python train.py --n_layer=10 --d_model=128 --n_head=4 --n_kv_head=4 --head_dim=64 --d_mlp=256 --vocab_size=1024 --activation="swiglu" --norm="rmsnorm" --norm_place="out" --norm_eps=1e-05 --positions="rope" --rope_base=10000.0 --rope_fraction=1.0 --qk_norm=true --attn_scale=0.125 --bias="none" --tie_embeddings=false --parallel_block=false --init="normal" --init_std_qkv=0.0794 --init_std_o=0.0126 --init_std_up=0.0794 --init_std_down=0.0126 --optimizer="soap_variant" --lr=0.00742 --beta1=0.95 --beta2=0.99 --weight_decay=0.057 --lr_head=0.00872 --grad_clip=0.5 --warmup_steps=41 --schedule="wsd" --decay_fraction=0.898 --decay_shape="linear" --final_lr_fraction=0.0 --batch_tokens=65536 --seq_len=1024 --doc_mask=true --train_tokens=173600000 --steps=2649 --dataset="wikipedia_en"
Each number is 128 + 24 x the weight over its row's rms, rounded and kept within 0 to 255. Layers, rows and columns count from 0. Numbers have three digits each. The size before them is the row's rms in percent of the matrix's.

# layer 4 MLP up, 256x128, rms 0.204, rows 0-213, columns 64-127
100:141090176100125154107144136125127135136119131181167126107088126073086146110139094127134129120123142112153125138167129100119166125141146120135125159133166130106145104119078153113126144051145105
093:133097138141103138110145134138097105094138129126102139137144148141118119151109132169111072170161142113142158106125115099120100160135121118083136108124097107180095123115081130165176110125126144
092:159098155166147139128125113116152128117094122117105107105138124120133143134105146161102132138139134106157123140122198078156157153126074127130112123138127144158113084126111102153151128131120161
100:132132094113112089107126135126088118124114096160104119082103095106133061118102109126113101114139100110117154121150138179119092132085062096117118142129144135125098118155156096119119125125160150
105:121134202147147120097138117102111153142118150124153153119124128120159109162148070149109135143149129100154131144124156117097147108124175138126171135138139131114145110109125123175147150143154113
106:164123133114133109095122108132157131157126163143091113159111092108158148090119148099161130174182157160130099150129151125120093159159144138101127093136121098093167136115086099152119142124079124
095:118131136143143139123110159102123089130149115110140168125153174132136125124122196154090148089134113123112115186119112152114134147075112140078143158122118136131130111152096133123134110115185111
103:093133127125192097079098168185144146126117113104113090099100108132103115135097138126090177144125150138090087111128147139107085130134121139120124119128115132141136144130137143104144145126170107
111:120144139189126104124137128116109101119149097119094087123110162154142152156121087172138098123138112079116149121131113090178115143081151176136141153157152111154089079145090165105138147142123121
099:151150156147150140136142132138129140121122144204139091164141155079137105147161135113138131131134150111122078137150125180142160068136113141116122143139105150143153127123127158105075122150134104
096:140118174145118151169129169118087139099128113118101137169126093096112161120108135112137085125113106152087088098143123100122112126149128123140166201115105104112139121143141130131127115146135169
098:165132133134076147134092130125107136130175152136131119129132123143161137099130126124115079108117159101174085091146127107116116143117125051113127126124146133141143135124086136152139084139098139
100:090131102134105108102131130100123107099132102142102106137151157104178082131114154141121129138179130110112121128127160124136154142111170112120147112120170135135118099160093157104107160156104166
111:112149136157117123107150115158107115151102132150082133135122060116135121110128157136121158150085114108131195124145086150070114148116120095108125145124155108122130128131140120065140093127105133
089:120123138136137134147142145141109103154152125114154141118120121125117115058129089142102167128146105079134155129101116098130170139140110154111118145100125124092158079208107166089143097125098148
102:086090138137119128136117124120165125129121132080127083119104117140147160086161171083172144102104135137141127141176076136108149102129097165164087146112113158138117135090143115119144123087076125
095:131105135118132119092142099105139123104126133117075146156122072138097141111093113143111144140139168109059125120101109097109150124146106123150116150133124116116132143142109106128146168128107114
098:156111123099122127179121116116122148167149117118138116099108138100073101104144113143156145107150143113126117107138169133148161143094171118155174109115149110114084122146130160161087112157144109
104:096128156120067141135152124107127133114144106090152129145107153123095164129084129119135147117093123127152105141142114105111150160150093195135168186111106123111120151138103117138129144116143131
095:129118132128131168095141157174129097142148079146123165078164113109124120133143139127126130098113106104137134140134155133150152151106120099177115128110127142159095197093184135126161101115129122
088:138128106140102112126126116112147145112139138118130104140131098170143147110165169113153147128148150120083143127103126141114121113086187167135136150146162127118102111124097112152161110143141164
096:126144163097145122129167106149114096120128130151116107158214141073086123067120116114109106158181110113108143152122146105094185149149138136107124179123104118086150127113128132122130156154132135
100:127096143139101128135138127158180140151158129115113122185127145160083158136118117155159107104135118167114085110106154142142143154155134122158141160133144179160142081108100156130141161133156082
100:112169121161134132126096145139083128119128119102076101112096099128151125135133141123120150132139106092112075095106171093092127114107114126115104124157120122133129158129138099137109092150170148
115:131178177142111111127151131079125128145129171139097100119116108102159148174156072102112166121137155129105161175112169160131124155122139077144143134096159115091097131151156145126107160134092115
099:151093119117127145122137099101152099135145156111092189122165140127160126075115135121169139142138155108147122081117140108143151102106138111151122115125141150139125136127090103157115097093128171
100:127138151122096129165100105113111099122097124108132132137093118134128108164113098122143126155174155090131101166146123123122116141092096089138113087125115141118048101120110106121157113085156119
083:115121130145181155126124105130112109119138127102077146132170168146149133108098148144124157162167097125121118103157137159104112167117140161156143161120117107124125153097137070106140113156161117
097:127114119111150127198156116119118122158133147145138182090130107105123133128175139139107118098133100146087140168130088127106128139136128135132097151139120127092096137100112141130097094147113136
116:125128132163132113144132148157157119126137114179114082141140109138120130132213130158139137132116161067080130133094133171125126123117125158134123103143139133111167085136106092155096106115103112
113:106165122140130120127128106137194088135152154099130107164129187114121143126120123140113146107081133087155141172109095128102175112157149126174083107133112085134150094134132134113106153114123118
091:118103106090113102117139162129125136157140108163114101087122067116073132138094110150078101141110118121072121145127101119115108081152152099128110160142093126107126166085144138129125126103164102
090:111131136138101134140177155151123126167123133121097114125159111174163120151116143152116188136103111118122131151085107114109124159153119167117142082145165120136151121183119139109113126134097117
098:101140160143132142139146144103134123178135124109081117127130143137108091094109137083154145136109118119113171144150113150125132167125143115130122132102148147119161125163153108104111140155123152
105:116155147088124153167169148110144106114132128142140120148087092162140161124106150158117116129148156108135108156141134126105149125125192134165145126160123162114096134146115135110159141142101129
104:131162180170190120118159161119140106129151165103156126128161132089127115152110098124101103127139124087103126104139076140145115102157101175151161152122129157110135079148122146113137124120134128
091:151110138139122087161126177133123120137125143128144109106193118161141101136136086103144133129156106139130153109122138120120129103153169118084113144157143144145130150153097137159102091129128121
093:124147135178092129140138090166108139081087115050128143110134074106133147151127112160130118098103109146099122155109130125098140115111126143132113141101135151120129100169112153120125068175094140
102:142147156135144137094137131172096145121107111113143141135116109164115151098105138142115084124158111133124149080157149153122165142157103142127156121088110156107101115093097132180094116100100138
112:114133139109147160147141165105142154126159152098173120138122159072185128159109126116118122115121124141103119113077107139096110130144128109114133129115152140117107127139115104186151113126197109
107:118145130132165136133131098100141110140138111095118142152127113135113102123139088111099113124088094094111125141116140121125092148131140106144134117101160114100109143084144112099047110163106128
098:154145135102149104116103149110112118144119120109110131137152165111157139105143079096166175137142107112118085096100107138118111136171124147104130156163081129149133191085111140101101127117104117
087:088120091077101093150157113140140173141119128134145130134138135117102149147141131128144146098131078152117115135163116142167151110127126087147112168152128132157128155113197098104184100132128141
084:141127139113123127133072140124167140156120118131124118148109126122126148133184125117106145159105101157093185140134135128125090138155128163091106140148150119143104124118109111148155126151112104
106:118113106131132113106147098169108156131126152173116107102115162091097100146114116116133110123086120151116145123092123157169116141149135151125111173109140142125149132142141109171126139085136124
103:112096107144121123100127136141127145121155096129126134143120153148105124073115152117160121129131127136087095143113112168154068097131145146116107135098135109112093126134132195137101134119156131
087:106114127127146129099122125162114112055138143111081127145116103151103170099154092132125118133160132131131095125130155140114107155134154144125132146116138184129165136106102129146138107152119090
104:107170093126121079127116131116099099169143105184111128120129162162130117156109116128113121167117145137115131166146131165149124155118128161143173099102140102135109084130137134126084135135134099
099:121181125163182097107116121127160157124129109096094146153104123102167123163117156128130156150189149179112088132136177096151077147147134112119096140132127128121110109142116113132111164111179141
101:171148113108117120100098093149108135125136087084132147163170127159131110135186124084145123085124132101182152135087117111130137165092164155094147127133144102132100150145113118116115138163137087
088:092098128158121079125087170138118096160123122138124127130155117117095099097127167136117106101169121144131153127119145150100120081184110149122133132146158121094133093119070128095117100094122110
097:133160109168112202140132106126132143148136125117122133178137151124099120156161073125147169073108141098136118131121131134146135122132129114140117098104127146152128065128146102109090151133135179
085:139169133096108126131151129129134120120143133123155098200137116105125115144161144092166154156137101139117135120095120091173100076142104159120137137144180127107109118116115108127127151131128127
094:122107147190138119136097131102157159074154133110142136138133115139193138107126169121106101133096128130121113131128128093106116138120172083096141180130075161140135116105131130117149154138122161
088:091162102115141130139137135102114130108153127133130107131142090107087138131123130119106111148160114118146110102121141158129173144111088125164142135134102153175120117099169111105123092156135119
096:140180089112141115130084108083129146129147113113143170140135153099156086140145143117108119144104111074114124164154143143142147153127133109114083161154112119138129135079139127134166148105149143
108:122099114169122117117129158147183138123137096158151142136149109101064118147136166150159130100130133153159151121132135094112099120120146127163167116144162176175116127099086132163143156121139171
094:118140169117085125071157137139127138122123132129166135099150134136131139131072070120126149142113128096112128094103096098082120095129120103108089123159105118140134103151130137113160123147178176
105:142159150103137085121121096133106094135153162172165136174112147081119139147132125121142150121134119173123094104084194154099125117177137121117162129101117122147102088131149145131112098168112123
104:086122113193096132097100142177142136114155123153152152137117114142079105121132157158147147134147129186125074146154176138144154166133123140135174166132109161107085149137120172154127143119170115
092:157152108139131143151105166128118133177133185106151113116127190157111124133138080125163061120125136120167147144161101126145122119132170142140133116088099098110105147124100102143123083096100134
104:133140126145099167110116136155092132183084120153134129091134148122144110093162121137132134143117112105082122126124135132088101135141105146119101150164092137140166140095126051116069117137152132
096:139119114152140173115148145121106108089140098107152156103169154148142146112151122153139144157115123123142142121139129112110129141127123120121109098090118080175110134109116141143160128145087139
093:136078140125145131102120151132130141107147130114138140105118124124093146105105132095112100186152094134115169144119130125140101125056161133129123149114095098163122091170138113130113077108110113
108:108132135089119110115141096123158149176128084174145158120148123176148167131172155116145128132153143156156123152151101126123129126119128142151136130109092152154117150146141143109099127099114165
104:113104088097131163112137142150121147121152109152157117139114117151139142093143125153135127153099123131080155143112135128124103152121159147108131114131146172142135149122123140109080095136123091
097:109147139179130132127121160169105116085103144110136117114084096111128171134116160095152102139131140132140120127123142122171072143171119116146120154132142128099148127133169094135093127150156105
099:069138124151137123110086147138148101141147098130131126121120146134151131138129118057150100098126163157140150111117125134152133152130143152140165150132161110122151107152072120156072133156165151
114:110135111126129102099131124132122151142092157109128116149182171112147094141137137157094090124100158095124095121143098131125148148089145099090120100138155136126132124115095138158144121179136126
098:091107180095100100140153103102178052133113114154127122124130127121095114131145100118139086113151114144145145113149103119108130117117131139115133152141155136093119080127142085098191134134140103
097:064113123133169120118130094112126117099116122097153145073079144150121124154140115097129147113140121123179140191167125128170131132114122131130084137140116129166107184114142104166121101104121144
097:116138136116089133100043114151133115096135156137130145075099161091121132153160135103140096117139110129143152167132115099118119068165166119126095129113141145108090133131129130116179115079092099
101:121094109061075128158141120137141136099127114138129126158108088140157118106127122126153121107164134158117099164102142141097109139120153130101109092158122128125139140092154153126120139137117146
096:141129112109138133123133120106110132152103159119108122128099074151139132127131184125167183161159100110108114114133155143162127163117145119181147138099130088101123175106109125111133128112164093
109:140053121112119155130104108128127115117113136165106176104076117100106122103157142089171131142130141162170087134129148117113110135149102103101144142128095128130180143094153084130125117123122127
116:094106132116141135099104124149153145128147158142136142113112112161106086093113159106146124139117132111121100150125158083107144107153142110130182163137182125081126163112111131093198082118134150
108:127168097139154119152131164119079116108113162132105161110112091162148161147181160128151146140081100144109105135185118127140115183136147143152101137134148133100084185113154109121109142144144143
103:147098148116119091186114136136111150122128155116149148126089126143097127101134153098158162158176128084123081116091143138174126105166135125100138093138110128186103199118130135116144128117111136
089:127114160129120171134103129097139120163160141182109125105132133165127107159069154171160130128165147140162151167114121120121117128137138122154121134114136090145099128158158150109120134133080123
090:172113124117177116094102123139098122133136093155118143127155174117116064101133160165154123112160146142131071104118101144095127145162118180137099121123095130132118116101141125144125142157131114
090:129148140120082148129127132119125133108150126131144158138129160127103163135097105133141093136124084150117167124162121118134122132089101146173102147110143104161121112105163117150134112151124183
092:159172138110153154100130118142144094134153149172124141149129145131143122161139165116150173124099094165153134140101171133096141144134146103108167176138144163129094133139112129142143122127130165
104:079121139152131097114143175126151118113125125160134107133178130142110122151131116153153145098147117133143135094106174117118114154136125132135095129077128130149120131118142172155141133130103143
098:134114131147127116125150129133127170117123109120123135164135146109127116102127097134126194124094136149109116174131168125104132100149104143119137108109120128107126196084098151137115151129085143
096:139117143141122099158134086126153147158129182114143159108094104116169136129170150112138137095127109129094101138093116093136123137116159152144164149120146086115109118124088088109125119139103115
095:104139096122124132116106126110112110107109088152137118167063124152147152093067163149147126141146160120070135109128131106104120145143156150121177141147114135141106116156112098129121122114104147
092:143139120111172121172113156128166108114196127115142138157105144134138166134162106059153159132106119169122137135154196145106092157100166100140097151142125137133129143098138131120126154136156111
093:094110138073105135137138100163096113134161161112146149172142188124111125095085142189109150151142165097111118090155123103141136124124163121102111140138140130127125110136132159113154119107066129
111:125157079177155147090115129132141152115091151080156152082115133121139125103136120131095146125145137096144130108140134093124107068126125135088141107103089136111102062105141126114119106111135104
105:115163141174159122160100100139102117115126112117163103098159142092122120146106132145096150107081148159099115122089161142127103147110108109122116098130140154110175136161119121139137162161158163
103:132113119134102169172145127157148152133092149097148122146101121127100150166172089156135133110153167169143168125115094117156098164135146127146087125119114143135133143137116093136134105122148137
097:114179119148143151140152159157128107125150132170133122074175110151134158144159133154132138134129099112090127125126119152116082100104144112098113111115087137127083123157121145091155132140097116
064:115099098103112130145171111134120143163144106113160157178128075131166130132116159109142128104124130118099145114150140069196155139143098136101116111135127100126136121149124135106107172160167090
093:143152114134149106163129110094083149116130144142128116070125143090155097137132103121142149122083164093132165103117125104160187130098103156100124147120102086125101129143139142165131089113133088
088:141132080099133153054087136149168080150106089109121143118124140162124094128105127121165109111136171152100144144098100171100122063141145120152121115113117139109117131161148139129147097100064130
089:132106158156101159117149141141144157154112135097141137135128093149093155084155169096141149114149127117110152141136092157110151139093104137116139149114131165101134097128126151119097137141155121
100:137106108136166131134116114140102145134142143104121151156129158091120099206121150125130098129106126151114149127126106103153117148153096080088111130105134137108109144123121120150149167091131113
104:147136164137162172112090158143131131101124099126109125137135091144102113159178128105113116141113130105150108107173165118142134173159141122133120142129097118157119171139119068144118131127148118
108:189120102136161154135105114127085160092101122127131102104140146153131147161102119162127130138143153103131149110123131097131084113102138116119131087088138130163179132174116117135113119141135107
083:178137139115111110174113140131123166117162088155116154156114112106155153116139137136127142090142125127098109140124125165076130128154112126102154142108094141163107122145157154144164098124158119
119:125103078117106138117122110111098118124167150124126124096138127101103122131114111130111147150134127107103110126129078085153147147152102112128113102133073127162113117124132151143177122135137118
091:103105130121177113097129114128149198110134136157168135158098095151139153131112134111127147106123155130110118126085111148159150133130107168117142118093079099120119113163137094162123131119135181
099:169122085109126129128113115116143131142132156106119165096132132124101125109127140095155132138126117130128182136111168157119138154184110091158075121092124102146081156127134089090142093132130122
093:112114170133091132186147134113106113145108163142115123130135118120103121131128133164132145148120088101108143140117124111140111106154147182129106132088122142124118111154101127120145141150145136
105:146153153142159107092102137124171096093139137151136136071145109117120141153114137144142155109125099183100149167129121118150118140148127145125130150167164165115113140076132088133158109136125126
106:126104119121136133091099125122142143137097113152087147140092121138118106147118135139119130091134122121107123129089104143149086110132149133132181089123106133145105158164150117147109105129131142
099:137155142218151119171118119098127109148109135137136123135100097112145127158127086129123135151119092130106080170106124153166154134162120158131112097111106156120131147109107119118157141133108114
098:145110126095100153136151120154147113087135137080145102132119144104089101112125149106089112070121117116118127135156153095136142138116148114134160128136140113118100111069122162120127167107148116
096:162143155145185123060149076090129145120127157132084130147128156155162154136116126096134121123127157109126106141126136178126148117067119163094145078125121159084149097156128160144102116095128105
135:124136141115121141176100150104141125136083106126136156099106093148117158107158148148125112100090073162119138147107148114104110134102116147098099085139129118150114147116147131122124134148119091
099:138103133129160139128138189130125131114134101116103150128109146112165140144132105102136137172138158101095114100077141157133128124131111173155134121135107126120121112102111097114140137149166132
096:128133135164107115113098132106141157141179125164146114143101083137122155143132185105129101093098108134147176154151124125105091133102134130125104122139139150113096147115133095112153153119098151
112:091117123148147113146168133102148164144113116135109123128131107145137093106148136131114123110124115092134145150120103134099149113163151176089106167107070092112110123123143084144150132112138112
089:103131152159147137088140129168092147094131139147115126112166155102131111198105155097121145142150170120127152165203099119112132163159120094154133154160123117142141099171092135105086168128117131
106:136150095146135130147090115126155167137101146132133101081162146106092102145115139129173141140083122094138147102119137136103142122177107146152138148103146158101153153073139115158114134115127144
086:133108133134112121130135108130097143112153139118092117147165146119117137183156136126137134148114197160145116139141141162103137101141109153100117164113112128096097173093119117068117116134128170
087:171159086099101118097167113089128099121120109185143123111094116125187156138110100122182148129108100128165120109166135069115135174153121114113153093136160101137112118108155147134136106154096115
098:118136108114163131111114131135049165098154113110102140127110176117117109165129119096129112138089146114121151080150103142136120103120128119110118141135137170117138146105144170210164143116121137
098:137127120134163133106120117093126131118127129203125141145137121139146111130118117133138137172135134176089139101134139134136091119133123144115147110112117135197121093126140138128155114158145159
116:148079166142143127110123108135100161107075118130115101143135180143109126152157126147114163142084161115130096102119105096134131115156174153114140072092078102123113149110079110120104099162182126
117:124102143119165100135152079140070086170150109115103121118105085092134128140110152116145123146140132107107143184183116130115101168087100148120118130125111090108131129098159151122107106082113102
105:154129103108095120125138157146147145155136138130106153174114121081119124163106088134102122124119113112128115108149150112128159124115166130093109166144135118190161188114148091143130110152129117
084:113120124109132148107135141139080084120123146135142076151082135086130152119159139131144127093144142153136165107163129134126126131131092115133117139139134182113138119166128129134195115158147139
096:150143135104155128152158138092133081147110118131093139146141133163089150142148145132161093167175132115162109098111136087132098185107121133167132115167126140173102155158142119129154114147139135
104:103116121120144110201106120114128110149113132110126119094193113100156134111094101138141154131115131081139136127103128129123143102133149119125157131131128113181113135117132119076096117125158181
086:083124123121124152117153083127154139102103129123115153115119156156132113165141122140174143145142125104174107120118141145147079148138145100151134139129181173154082147125088167124125169145116114
089:093140145148123165137124116118123120117084146119116122082124142111122110181132141156108171167111156159112117147179121114125082138096095176121116097153140116133097109084114101099133131119154130
096:100170134108096106111139129147148130133134114100146157123146170099119121095135189076155166163146159100171151167119171138107180147136172060129118132113112131143112119190087100105147125100145107
104:126133112113118128136092117118137135132134118102128079102118168099161105102146104106151140121126127090109127134110095149115039133133118070109171124117145146119135073114146132131091143159163123
109:112135112105144117165168144111143071105078151137104135131140104122144139129136112138125140110119140153132086077160143152113135117137129152202130130164120147125128132156123129119153116132123147
096:137121118171128139098135181121116124129161121099152095133112122145115088143142112121100159106124143148126092102139114155131156138124170123139119134164129159167159124089126115127144118149123086
097:115126106152132103178154115109078114123118147138153131130113117124159149161112157121120147129129119103108084189143135109126113152090136110066128137164101114155127123134129129106131116142118149
093:117106104113126098155153147118134106105103155080168132113131116099148134141141125116165145099119117168083185104121049132161114076116162144143113144101167111152098147142092147128110107100151121
090:112134156116155118114108155111098134144132136163122173146159131130096126147128144089117158158101110142116123166165119150148130112144174122126154139128120164159118102122137143144105125168131116
098:181128161142136138141103125101059136132133105099127123176122115130161151131164133122115107152111107138116077110097142140118135105093108149119112161163112106140138124136110137138109127093138155
099:144122113116152108167157142109133116134118163095142122136115130161087105151155134156143141099142154135126124106111133135050112114130152138148136108161137131100163106121111115131139150177106166
103:131126100153119126123082108108073113133120128132141064130145136138113137135106131106148117179105130103130166139136140122146122122108120105123163104145089126121151113060124135126165147134166124
118:118157089125112139167135128116102097122114095172163109116110157117183148158158107118122169095111141090086142127046101095130158158128125134130146102133106147123113155119156134100120173119129153
100:113120109124091136135153152159147137135155130160126061120109105146114136169139103113149127121102136144133106064161134073138111099134127130123111103140132118187152121152140142127165129130101140
111:123099121137086137121087113152119141115127140113156140119108094105122100104104117144119113124122148130086143138126138131126137122110146140068105127107166132121138114101157142128096142131153088
096:154111129109109151153157114133136128134126159139112126147117151148108152093167181140141143093108100134114087097139123166149112132126133119103081167104087138094146135111099105099157074155122159
097:130126145130126111130092109140160103096130108129103093144108132098151099087114138067135137135120115150133122112148113144110160058128150167120180119100135148145084147123099153154188095148146100
115:152119178141164125134132128142110156140111093147116135137138128137183097080133130154102076125173123137150111137125096116102172121135119123088093113150128123157106153159136108141102124111140142
094:117123130134092115161121103155118132098097177124119093093085144079095164142129097111129120136134097112142164098120093112140148125119140096162156112124127152162140174157122106104099113118107096
097:155117144124130122171117166093168138099106091105154171142104096132129142125145145117133136112139091124121085095158152142135137080122166135139182139152118168135161127121140153142088102162096153
101:128098169141107149137103155128113157131166155068153096100132156158109114101203106154097123133149134158129112107152101132099110194114136126090128137099114119154143099137148115130139099123107123
101:106145131138151143143150165078093110109117149116133119113156128141168088146096134137133126148148127121153102087116111104126135137173154106168170081120147121138170088106109131141138088163135118
103:137146145120134160072145132147130180153129133114103109101166143166135112111184131144125075111127144140136159124178128117130167140141148139076089142144133126136122212165134143162151148153115111
116:086109161130124118135117087114120099133136081134126112103125136106128131144074142153135127106140080126104094116111118140100112101136163106135116141130131111114095173108151122137130133154142098
092:136126149104135139125106114122160133087128151119102134114083145127150122136115165126104157169177136123152183132120140145159157114169116116175089133114140148096158149135102104100132149130095104
098:119145140130131111151103151124143160112165099133136104115129109158117046118150142150144148139114135121154155172129112120144119163108110126124128113135143148088107120096155154170127136123107103
102:142132121119131134170130162125135171158139109096133099128111077106147149135119147147101143164151073143131111115123099163125118139106139153139088131145134137152118168172120135111115120095087150
117:143135110117151154101113148112098074137115118130127121132141099142121146120144159107115163114123164139072117104110172138118120140122135156125150117145095161111076133138141134128158152121160172
106:098130157119120125127129130090105108131097193139118137111140171143133105105188137135156132109126134096133162076125156113142117108132124149138134153129161117122112118116142121145144145158119100
097:164119109120181103119135108137142140114166136146124101131137191128110152147138104149144190115144149113140086128118134143171155153128089111137140118120126136139115102146178112099150132128169122
093:172072152092162149157116144149105114117133160139142155129120115116157118107158142125147106088059147124148129114136094146159126138096145108142127101102128122097135157104109103096116125144145131
098:153090151135124112133151158093161130109161117101100090150117108114122126138117093075136143136118118142102123164107142138095153123117115148139118117184098130131142124107113122081097130100157145
119:154082115127142184079138129131183167087140127106113094092101149113121121145139109138154110113140145134120133096168109130143127161124077088123128109131129131175147145142139095088129142134146106
096:107140112149141117116130156125119122126100119145123154130152108104138161118130143145105110120172143148046130126166134156111064128138137113128156152115148112138082139135057113086136160087133137
091:153107125121157158162127129102137116132100167138120165130132117130096121100142188098140138103111158128118112111143122192101105164138122158119124158160086134137161147111131112108130140121166108
102:121137115117144167102146106123090130109113121099127123160137124078151116153114094147111068148111098180140117129127140132106096177091149095149107123118129076137081134129177122159154154139128142
099:123156146090158149125103101157139156140122145140162097139178152139148118133144109086117130151146126107094152113096122119106146109104075158169138162094131134109128140141173147152141084125120107
094:110097143131148101141105130150166118136152176139160115120111126098114137150127112152130158146143125156112123115137120115133138178096158153133133148125159163145138088153134094145116132127177158
103:147163106143144107127144191159142107090171116118056118138145137148127086096119134114102140134111144113164156129112156134177117148138115152161108117106126117117105118078112102137138129121098149
109:111134161101088112122119085112136100134111108103091138147156111155146141091072125104142125163114160144134130138130161159139140126152157144155093116118073102131089087082156135129124132206145159
098:110135118131113129126137144160162122113112131119128125125132134108151156099162086140165130126109116135163110124112187126103105112161109167133105117165132104105128170067097137128148144074118122
100:108086103117149108112068129159090110125113117086127125156115156153116118089089154133122108123129113108109091120149128168129120161154082135122138153126103136162088115174080113144087129173135122
109:138108134083124139154122128128118190119140097120100151163121116160156129161152145154111132165112122121141121126097123104106159137074128157138112124112153156140111159142144153139118187108115148
102:153103104096148139153161135147155093160123115135150105148164096130133136103142143123136131073148172142114137088101137121111114126123132132106136103100107134135117141103129099093156153090109150
100:104111124130112123180150174141137133113118148079136127121151136116125155112102148137100148180137081129149137092168085169127124133157142095105124129128155106134137123155127099119113122107056140
088:130126139133141116135103121116094128135167164127169144148129125132118152139122148148151137160159122185105101129126140106136084141123122150093138123138085127112151112105131094138161115127143173
093:072085118174109084073096166147153115101131119100112158146116102115137126123126129151113119128145119123161119136092113156116094148105158144116125112098129102120135152127091158154093060160149127
104:151126093103151112106124120144115123080135101139109144158164142098123123124106149116122148132119092115148097120158095122167124126140119129114129104116115073105159126129075139123151149121123127
094:148131154154118124117130108121152137072150102113106137145110113133165138130120175115128129133113123155133131145151129105141130105151111129094115095180137120146124101118179167116049108102130174
098:108127122174127141142129102148124123117152120132152108144164099156119131134151151071099197123118103130144131119150135112099161118121120139129152129095097093130113133160152111129096125154105144
091:122125116098136133137099153141147120171162148140078142133140138119121092129121099149147103125108148096090157088145082138119169137163162111092133190132078160137156160135130132140107096128130097
088:139160122142139094124110125135119126131110154139140157119135106106129160104103134115096140133133135102083163146102127163088130115155133170129147157113107154080137120124117151086132130101115116
101:138132138140149182121152126122157161141082132121132129101143127103129170149110096110120146153137152145115162071168102136135186126123126118106163159151102087114101142125107093151111103125095144
088:130154172140125107089143144146188124159139103123161124115124142117143120168132134154153108137114119134107108097150127115107133165132137098077100099097115107154089125115092130146156115123124120
103:129136099096146121151104078106107130113094111112128093147156133137146132121090156118147112147147139180105080124095107139132127134131099138152142125093140118173146095109170122151135173132149131
107:143095127082175127133048114151161133126134110130141108112145147130095129136114118129155116100113163135127113138129125152156132122128149157158112122110142101169133177129141162120172159173153145
099:134118136101116110196135091146150186108176098140129139149113118135143087142107142143137147108101170115119151130135150082145118128126117144127144140112126134168136132109089146113090151136122163
100:166143120130112109142126154114117141142119120108137155139102153092090148125136105135112152151134080137169123129154074131119191123140139106085100121143117140104104110117195132149115102140098084
103:116118122096159149124125161104111101101100104150085081111136135098122145167124152150145097101061112109144118107123108150162131102126109201120148133136136085118133103099116131093172149157131085
093:163138112125188133132110144150134082144148125092158142084159157160098137164127127157126117099158108121124137134141127185128159141161118158139112151115153122151135140097131122105117093109113105
102:134151118089123159134140148147147102155035160164098143087140127131114123128137105125121091142131130084149138129120078131130142104097118121136117167149117139136088112161153102146154143090096167
112:136133124152104143044121127160154119130094180116113139089143108146144125098163111168117151074113147115117107128113120140138141141126095137092081120124090132133146118106115141114150107102149108
107:141139094086143132118101154121149143078166107116138180127082104106145149098125156078146092145109104154116156122152129130131126143132129096158135144134122114156141160086147149143105140135147069
091:130100131160182107109109083116159106107120135134124106072144133096161151084111134113134147128116142121114156128099178132145128152117149149096130135151081203128169108123110125112139131155105097
112:112100119176121126164129125116132152102179102115123132110143139118102147112139075103119197133140077151147134156126129165140142131090134179138143126147142149143112137118164118154075104135107091
097:158120128143111148152124122151121142128120133100099103120119108109075149142142142133113132121137131138123155094165083113154142139136135137114128121098104097181172119129077118144101119150130108
107:110159156109097156172151150125085110128153146134159118174075115124153121093132104145151143128101122104110136109122119144150128164138156108148137120136133177112088100103141133100158186131073136
107:105126147105098134132096101135087102127166130101141103087151096142125108113130084118137112142106130123094156115086091146119136102148137190146088168129100101056089122153104178137162159146113114
091:115130146139103153156138115136156064127136120130121140118089095127119148111130101124136144117130134148082130161144122131147118176168130148131102094168134150114152176103147116108139103122161127
098:141153134105128119145149163096104130107105168084106135127134144108145095130149161152139132144114130120107155104161155122107139115151137110137147146143129140124078166088132112101168146121142126
089:163121132122134103150121170131123104093121143151132108076107154133120096094093137132136124093157161087165112106109172096176181108084175139161160115088122108125177126120134164145108127102137139
092:137115137125111093134123147089123124106152136090146128158143150141109118159111115120131169103143146121112146084133092138168148118170155094132149167146140123149120105141125129124089142116111077
092:118159098117143116104105115142143188182102127107144113148151127145100145127117151117136118141142101147104148107157155189102133106076148091120097167107110079140142152127123108154165158115169145
105:155126149149163136125131139104137123142117113123159109105131142142099154107134137127134170108141117094142072139121107136098126135172116165136133120165146101085112105147061112131131130114111124
095:097151121156096133166126108166097139144128189078165145135123134103113144125136108130095176098145108132115122104119109149121131161166172074108111123117098130169162126107135126119115085092119139
103:141133129135146103207141173125158160113103121104145113139128113118100126112118117093108148114143094140132114102143114188111130118139139129087139109095187097125114131161131124158122133134128148
092:112151160125093131132068140117053090118090130133138138116128080132111109118103110121105110153146086147153086142122146145122087102097146114133127131129107132127136170132119141107141115140143119
074:149148119153155128140142122125137117138103134142143134075163143187090125128114137155099163137144142089150145086149104122114123120136126116128154141130138165118138138109117103158161125135119162
093:109132114122123092142117112144105113123127139142106134134135194129117132134119156123125096090139129113127154142126114124151106141056112111095119109112118144099062128145115131125145168128123128
103:121128126075148155124096145133110139127146135155124153145109126123103126145134082140072093148164127101126107116145135114173124137126116096129154124186107152121104145130126108112162132142156158
106:143110145113119129141158140127126119109130115105102122143134093117149140124142146145135114118134123161083110134148141155097147180155114154108125119104146140138136112129125134070093071129113139
097:133122129150122132066105150108142100119136128082118144148111150141125131119126063093121143139148127095134146102108101190146133153125139121114127111113124157138130186139154150130073106128081091
094:126158170118127157130146118112147134114117069122101071130096176119152135146138141125119141109120149072098131134107111154117110166117140155103089091141149119131095151121146122146136125091145171
099:164122146160126105136149076118160150139161124131145142148129138116149122157105141144120095125132123127090095148118162121119165157155089131154146118155122163128128130074142146086088127109157117
098:125163067138131139128117147133136105150138080095168143110142135108146129157139130131118131148148111141164129129125128112120154156093134129145124105144145145148078120151114114132094088110181099
098:151111155105115127179143132120136118108152132139160084139126152175085095089142058128102120107156145138134145099090106129109156124166135098107145123087125117123160088110130150120152155122078148
109:146121115117118180131115116117114145145092111178130122104105138123140134155141136138109132141158124087133115144185126105124160111134077095141137145114134096090103109113131100118132114119100147
102:170113098101165124152114139144141130120155133137117125189137136160136093148131143133135160137135132116122123166098176159134134118164143126176113112084118143124081138137140129186114137145097117
091:103149120117074132084144179133139137100137134112166120095143162122112118101092129188133143162119128100136118160131114113129145150091156171132128162117128118163148081114138151118133068145152146